From a checkpoint of a small transformer trained on Wikipedia.
Architecture: LayerNorm before each block, learned positions, biases, tied embeddings.
Each number is 128 + 24 x the weight over its row's rms, rounded and kept within 0 to 255. Layers, rows and columns count from 0. Numbers have three digits each. The size before them is the row's rms in percent of the matrix's.

# layer 7 attention key, 384x256, rms 0.147, rows 341-383, columns 64-127
106:109103128096116180137135133135114123129128104088130090112155138152135158135144105121156132114124157140151094131101115096119103107126123107126144124070154124164105148119154135120109119126182111
106:122130125140126119133160133133124133093140123139158156122129118143153094137160148109092122043108102115124104122121139165147126141193145137148121098158130147136107185144161110165103142115096111
100:094149141181146102113113157093151132142139124105092130124099132146121162070165144123152178125143141094120084086129093110108133132184105157109146153124156144140141084125175163114098088151143155
101:111169124148131156144088107107130114112134099119132147135110125128113147133143117170094142110114124108134138169110123176098128173085105121107100142122087170073110138109094107139046117126129150
100:145151127161084180134107144145121134151126149137123149121098128156137123088100124118104176089102075109121118126151135155115128109124117127145102121111131118124125103146113119152130154163092114
099:120181136096103141109155146164150111149073119089101152109090120170160133118133117163143084125156088137118136098125153086102105091141156113117080100122106113138137191096113108137166148119124181
098:119124147163133107156140110168110109107113143068169128128131101117114107127161162095105135139151104150121102148131142131106139147118094115140101138133175177113112110144147114147151093154156099
104:079139158123116156123143089133143113113153115155093132165126163109084149123126119098153122148126083123097157149102133159147115088138161110110129127119113084114150111128122133112116161122127127
097:131115144132135124131109107140163090075095123150108144144143136132130137103152163137109095098130175141106133090143119131122104157111116177084133156121150155187098146113116135130121118121112106
109:121094165124169139142143109137096121103098183116085113115126170117123111175118139109095160108087106151115078108151101102118116112067133101160183112130145069136119110098134133133113106138118091
095:114131110151123111124149127099127114081154115123114153121082086136109130089156133139093167134136127100127162117097126112119105144112141068150120141147149077160130108100147129093126136138126124
101:155100123103098112085148125088116112118117120173096121144104096118178149124140111132086148114113106107133140122129129130104174180110157182095094130081144131143130139129122126090141139132117129
104:118145126116148127110101104149109070123142100117144126132124091128139115158078117119100099164156144104088108133100112130163148158126171130117122120118108110148134169106126134107131128141139124
112:186135158164122132144121106121123123069077142132108126083163126114126106117119148116123117109093185101157127119093110110095098158129138116122152128180086120089115128053173146117094148114109133
100:128115119123140116134138133141114128111155155102135158096086080065081105163140138164065120065124094114168124121109141119120148139103130102131121109125145131109137135128140151127175114089157110
095:144088129163114154145058151119133153140169110158139125127176116144117129109139152136160151107136128106105130121125075115116117133132106143133141139142130172104101147159190149123099118143132122
106:135126117114105122124086140162131126164129077175144143120175185129106116152187153135165162122153148121137155158107141103154143131133113138076134146122187121120117088149141135143129106117121147
097:143122114120144132114137149141101163146119114145141137117157115119134117153140187131141117113100125128103117159116151102124135140125152191129088105155164196119159135140132145137114090158096148
101:137114093173113143154149120127089130136113157095092136126166135104087150137153113158156125135148131125133124138129136156148128069118135163088103120109163108119107125128122174143122144156120134
102:137134120129161118094123096096127123116095149153107070099115121159175147123131140093165091144167123129126105084142167109169128138162090140138158103120084107143141151132110069087168127125093120
097:179114132157115165090165126199108099115141105107149149157136140135188145127124090076128127116126105123110115156120080139102133138140168126161128111115141117110078166159135132115123131088149128
099:148102102116150154165143095122151109153113151162196089157144114148115153096107103125139121190123097104119152132118111116130146168163145107129098147130129126153111122101139164085167122131149117
108:122128105117139108143119139103081131108125105157126150109131129127071124144097112133110120129143114170142126141111144119127116143123124116104124140108103091093093102103094130119118124118125143
092:134100117117101165116163118131102210133117136110133136117192132152160152144132154143111162144131090128138108120113164179144157084127118154157127153145110119136142127117114113129102134122178114
101:193128137146184135184117094152121187131130147087120178132120123134109108081144134149124090119090127120137127148124103123126136145110071148140086127113149150136136151098133140168123130132117099
102:095120130123103113159097178135143137110086145110138142109151148140126128141093122080110145125132180135122134139143132125162138117118111105127148148128136094114097088130116146163115107128133126
101:136131129119085131144160123084119150075115147108096132125144103126122166140106157148168123174138124104128145159087170137100105137131118158117101136125138118132117104120154121115104123098136108
102:116153117117163145133110125116157117116111140123137188139133093120126123103153109101176086138154103111118156143151109138123121124144094109151096160112160119117131153105088106169155149105181126
103:107144158148106125094147156111141093147117083120151122157122142171148122139141121097131142145125103158147145164122110131126089095144154109139137129146109117105110110180202175137130118133106142
105:094100117132125158107127116089141139136112149131128140178119120173127138081165125137145100116139138138098147104155156161167085097095108128152128170144143124128186126134083119129165106115146135
106:112111112084081142137108124143103141108118184134165114130115116142145184099123116151096098130152173169173130089136130112150094138139137115141085133164086138135161139134131140118139096128127113
107:130106084177112143149123117091134140142115148143193159064144135099091121148127125140149145134144155133091122110132114150084133108105109098123142119123137137095166121135149145127146164084165116
105:111143151110119125131113122134137117105116134173121121122147146120114112139190152129106133140124129127111165108125128131137155117117119144120108138146169129101130156093138136113113137123155118
102:144136130118137130118104095105118115157115152079151146088109137122104091167105150173083090138106083150101102114137142113131103147163131144134142177131122085133110159126150114136143111172111161
105:146123108161102117158144115110078101094118125124107085172176088120141125170113148176156159056141140135133140136127140107143101118096135165161096101125147111140132128113169131138106178118127081
108:145132091136125095113084147164158117127172067104085150090111111139114162145094154083136123086205117139113152122119170102184085143107162147132162154106134135148199125129149122126144119115163124
108:094158145122098148149129138122131106114126091104148105152152101108086117129152141134163090128126137151173172137151062134104146110104132077126152132138110135094118133103074144105113183150121150
104:146105147110129139157140114182098101158141135132115156186134160148142146117110089117120099101143112154146101149140099146123125159099112138119053138087129083105138077108119128141084133127134135
105:147147165091134103155111122127120123176092140130060112157141124136156107130141157171117113102133156142136114124126120184137146120118149116142156138116088121131098124112139155164109144134111164
096:117152122150130145125122113154126140099123144140144125174132137134148089158084118142138109134078152098146074144128102147104165090135102165142165134142171136116143077109146138106085101097167157
100:101106114147138133154139092118111153165132087131129147151112136080112137176150122154138142159161128141162143123161101077137176122160152132112152089115134164160117151128120124143153105120133091
106:125119157130123095145136121097123158104123144154119142084105167130138149092121124138146130107119131128123069168157156119121146150156096187117123090102133140085160100098145130120085114153110160
099:114137134107141140100126067141113136148142115116150109123133153130139159096136137144125133113139149140127195157176121117165117100123167112117101148152139175128148161130167159121148167155115160
# layer 7 attention query, 384x256, rms 0.149, rows 342-383, columns 64-127
104:126107144144161152149188101140149157149118163083118150145150163129136082149131120138105145130131148091105107148122129114116099126143129157161073165126125177139131142152138057123100169107109098
101:107103106156124097111125134124168144139157164079114157116123143089152094143156131123113149123129127097100134120127128140137128116136109117143169162174161142106145175153131134150114136143122119
096:140118118118118136089172168110115137142086102112130143121134083170136159165145130164146102135172129120138110138138137133098124095138132153131154109165107138085117162094114096125161109128114121
099:118094109116139139147098120137186158131124101140116152157125187131120129117172100127176095135129125120114129118143138121124117137098176175154144144156066145142135115108121125145113104110138177
096:103133149131170127099153141144125120135137108134153158134102127161126156075127093102120108105110132108084135138125124144158100127110133143143161129105124099137139136142115108131170120123105120
101:181123122141158061111073158141107124156114153136107108094205099127141120104109127141110131152108119130165105118170117112089112131089145148138107115104115148126104114095135125140132133120152117
109:088136085151143099107177123156104149139159137109151163138119145144144125174129121162099093122162133116151107143126131111130111132109133135113176121091127082155111131156104120124141131115114148
100:106164137137150135155122131128135132090117149133112178112090145152159158149172076142125145084102099129108115150115150201099111109082114131135091151140167124160159119110099143130143128185099081
108:171140098124135141111118134126085139108101126144134144062147111127110133130085128084150141128072132130122084139103081115105108111109094118137122094146099115127110132114142106124095114140076111
098:115106132126097119128127108152107106134144140149119127145150126140081119089164109132106146145136140182179150085104101152103124131101139118094134166129121119118139145112116149122115145097140099
100:122142125141115144077137111148126134129152058146166066089130114184176124093118129145105180120114145110119116102154177129114144159135134128120105119095130147089137161159129185105138136105164115
104:150182103090115141073097131118127119163137145154080127139135144159123139118187152093084097102154166118096127102130086120163161100132149117075130147128127122135149122113136113178168149128100128
109:148156180136138139152140083114109101128086145102120140096106123123130098137142134137091134118109121122088102148142117147147149141110162149121167134114123165141098127134108115120132162102117126
103:122134112130184113135143063080112097140110112115124112094149120124115111103113127106130162128127147123181150161091124136103104126133151099129165131151117144131115129128146123123137091057115118
101:140116120152119140090124110073148131126136130115165157142126199118117142168143148112162096116114153131052120136125108120104129166112093130096106115115149114136131124075141127110123164132149134
110:090171117135134098120095102162081104129136071152146136152176158134153153152106134119146117108146116102105140112105165085119119102117122129128150146137146142103100090155148103126084137123158162
099:140099159128130106087152157123139143140175131137190130067129140092128119145120118150117152137126116131105153130133164105138140123130134159117098115135094177123121083136116115112096145169148113
097:093142136169135128155166147139143155104138074125165118096133201119133129081172108122114094121136125115114084088105121135106120126179145114103139101166136100119168101152117124126118117115132126
108:097125119086163142073083143109101138110107134158112140156132137139154157089110115104146155128161155126148108118118118116134117085141118141122155160113138079170134153127134148082136117160078131
094:141179162158115156103148126162122146131154128107185133138120104158145141171148099122119087084097110114130130153138081122163126121129113097108114107127165166096120123157134134152111159104122113
102:116121168115104142130154111118101102169120157120151103136122116117117121111087148139091125148093168151137144128120148136184149161133118095126090097162128094133098084180117166105148134121126120
106:120106126072118136132113119138085128123103124125154104120111145080078140143131100113152147084134162115136121148094095088107124148072126070106146095079122114116049146137149141104146100134161142
097:125108137155082121124132167156196123132160133129125064162099129109107171166120113093104141103122113128141081168170102096142108112081122155120131142142168140084129110156171081103116150101121154
099:151140143141159112173113132108147162122145143115126160134097122142144110137155106112088088162108152110119106125104122158082128138140121166098113134151144143118096158115131095118117132139159098
104:114170124135124110129147123156169115131086147148113099113110105165117109152077155111137111131206135104141126118148119164130076078124108134126101111118090122128102157129097132173074108125118135
104:112111166077110091098136120115113147117106178144129110080111107136112146137120125146161154134132110106106122131089152088114105096118130139106132143101135102106123156088090115121070115071153111
097:096113132076207124131126129137139086108123115141137099141125161127141132108172129155149111142073101123119136152105119144140122136140097116130102156135120128142128158114124116114182141144127157
106:148126137109096119146136175094114106125108132151143129141174122141104103136097131135136166118141095106149155111120079121155131155173124156091100130188161112112102114128144160183117154130084154
105:120137131102127126139144145163146163114129072102124134178130113104176158092139118119123103164146083113118128142114158101150170101130117143124090124112111111143142084141162121102153086095145098
102:150138130118105134145146091153110125145122139066112087120146108142105180118130125117128149097142116133124147129142116149146197200182110169158115107096127153144109092103129136137121158142122127
107:120118067178132124147137152125162155134168136143136098106129136133139115119181120161113148117130163162143147120142136156087131141131126132137141140104154134105116109144172145136125144122117124
103:135133109129162112135142105093170109143131117088101144132117143142081145120113128143141110152124125110093169089130146102101105082143141118116138192148162128150095171144129136137113138108151158
101:096160135113111115123131126141109173140124120137137157093133131112158116133103127107147129093106142161137148153113130125151076181182074102110143146120130135159126151160179112136143125111144129
105:116143119130124141142157119078113138114133144108117111132164094124144158174110156133142141138103143168145106131169097143111086139090166180149090169118113142092153154102140154083102151110113094
102:126114132105146110095162107162110148088156114102074158154134121116130122113151123124166173130136121124146163120137133110157131113148094152098133197078115127142114154160113115138149119156149120
105:129166153114128154131139134131143116128136123150138154111144131198108110162124130099154115106120140166141164132150119120139176135144104141156151087142115101101159123155094137113156163179132144
104:113146117108110163142175098146151113141127129144145151073126132119082147112120114136127076107145082110157142103134106118142126117145107134145089183115121119111114143126123108156136115113125118
102:149122164132136117111136129134088109097115108144149151132095089107103139106109186095129092137128121137174130096092140150118113079098143122117140177155101100151078139133102140120147150090090143
094:134154117108112118132114106110146128123139172142123141112098144114113147149171149124124088139086121128138092141140093103148157142080141135125095094155128141113131161106135113140103153169076134
102:131094110138127132127141142154085172124119159122131079139155111157139129119151156120170105165131131136128114145121158115126093131133200124111136080132148191120111171145135152087126173173130105
107:136120118138135118136076169090110153142101144163108148095120157159118113107090109159142160121130147096165116154129110101061143114160128174113117107115132131104127110105141135180104164156113111
102:150167121100140139107134124161158139132160098147164113156155129123116125114129124139159127161131119107130184139154138113105103131127126129118130146081128115147163168105076144115092162142146125
# layer 7 attention value, 384x256, rms 0.164, rows 320-327, columns 64-127
095:104103152094161093148115126138162109100137127125102095159132176142094145130146138143100109137147116120163061152136115160110136141096161162123125104111173134124119127124176117109058160167111119
091:124131098133180071130163111143130106116094119109193133111146158121171115127126074153147142118115137140078162143172128121084124145137165162138151106141159078135144115135098127160091137121121148
096:121128131161087128167108164158144129126125165136147120120115142155165171090153118127168131142137155168138143117159152133081075134124143093103112101116087123125115118114131136112082126109109078
093:172129126103096111115156086145132121144143099116128126106159151144159120126133168075141127121112116125180063088106131127117141141118115138136136105129151112071093112093144160124128113140133115
102:111133132154122140120097118117094135075165142112152138099165111139103125103111148115133130172117151139124146110135131140123154113126086100147101109173146144137135152130137138140118108091165098
095:095143148102146147111120148138118139128112093129136082099130137154103158103119156121132106145130153146133144109130135123105098157118132129155106128125089115140185125157125121125143152066097106
094:104157125106136151096132142156148139124125125091145139170148126129165133143119133121171106141103168147157136134095122090160148119111141136148171105142151122088129105112151131130132150102131133
101:101116164113134125111118163095079144110088170132129124128065089105140143128098160116140102153136084131158118132116112104118105105155100143139143122119122171134113159140152149138123135182095126
# layer 7 attention output (transposed), 384x256, rms 0.138, rows 320-326, columns 64-127
093:179133125136129167157125117105154121063129099114103137132109086136157159103144115132125085105132091137122168136165153114108130164126136115119139117110160119118164123130137139156098132162142150
092:119093170148150128115188120117158185133109120123131144173157154156177147118140149143099182130148090134161137144114162114160131109081129133123123107127149151150089141121127129141160134138090123
092:090128109147151127132133084193139130123123120126100124151139117135136172118134166114133097136130091154147131139088097126102151134124141104186131092140126131162130138142121138119106100202122192
099:113159147129139146153125108119149115105085116125128126129148132085137093142128137135134110105121139152120115143130113175120128141137128131133151169116082173160138123156106094104143123123162138
102:162138076138129110128147134130141148150126132126122118107156117148134149129109110134176096129167163158110135151091140145113107146179138144089150131116143098127088117130102151091117120129114123
095:149121112144152146109129141148124153158134102108099156111093123128148097115127101124132123138151127111146111121092126115105131108118190160143139140113096109132138121131152135146154150182121149
097:136128125127117109118148152125091163158172123122118160117090151124143145117178163120117109151068113119109089150129135088136121150155153160147132123119151134107152128134141130097104137131110137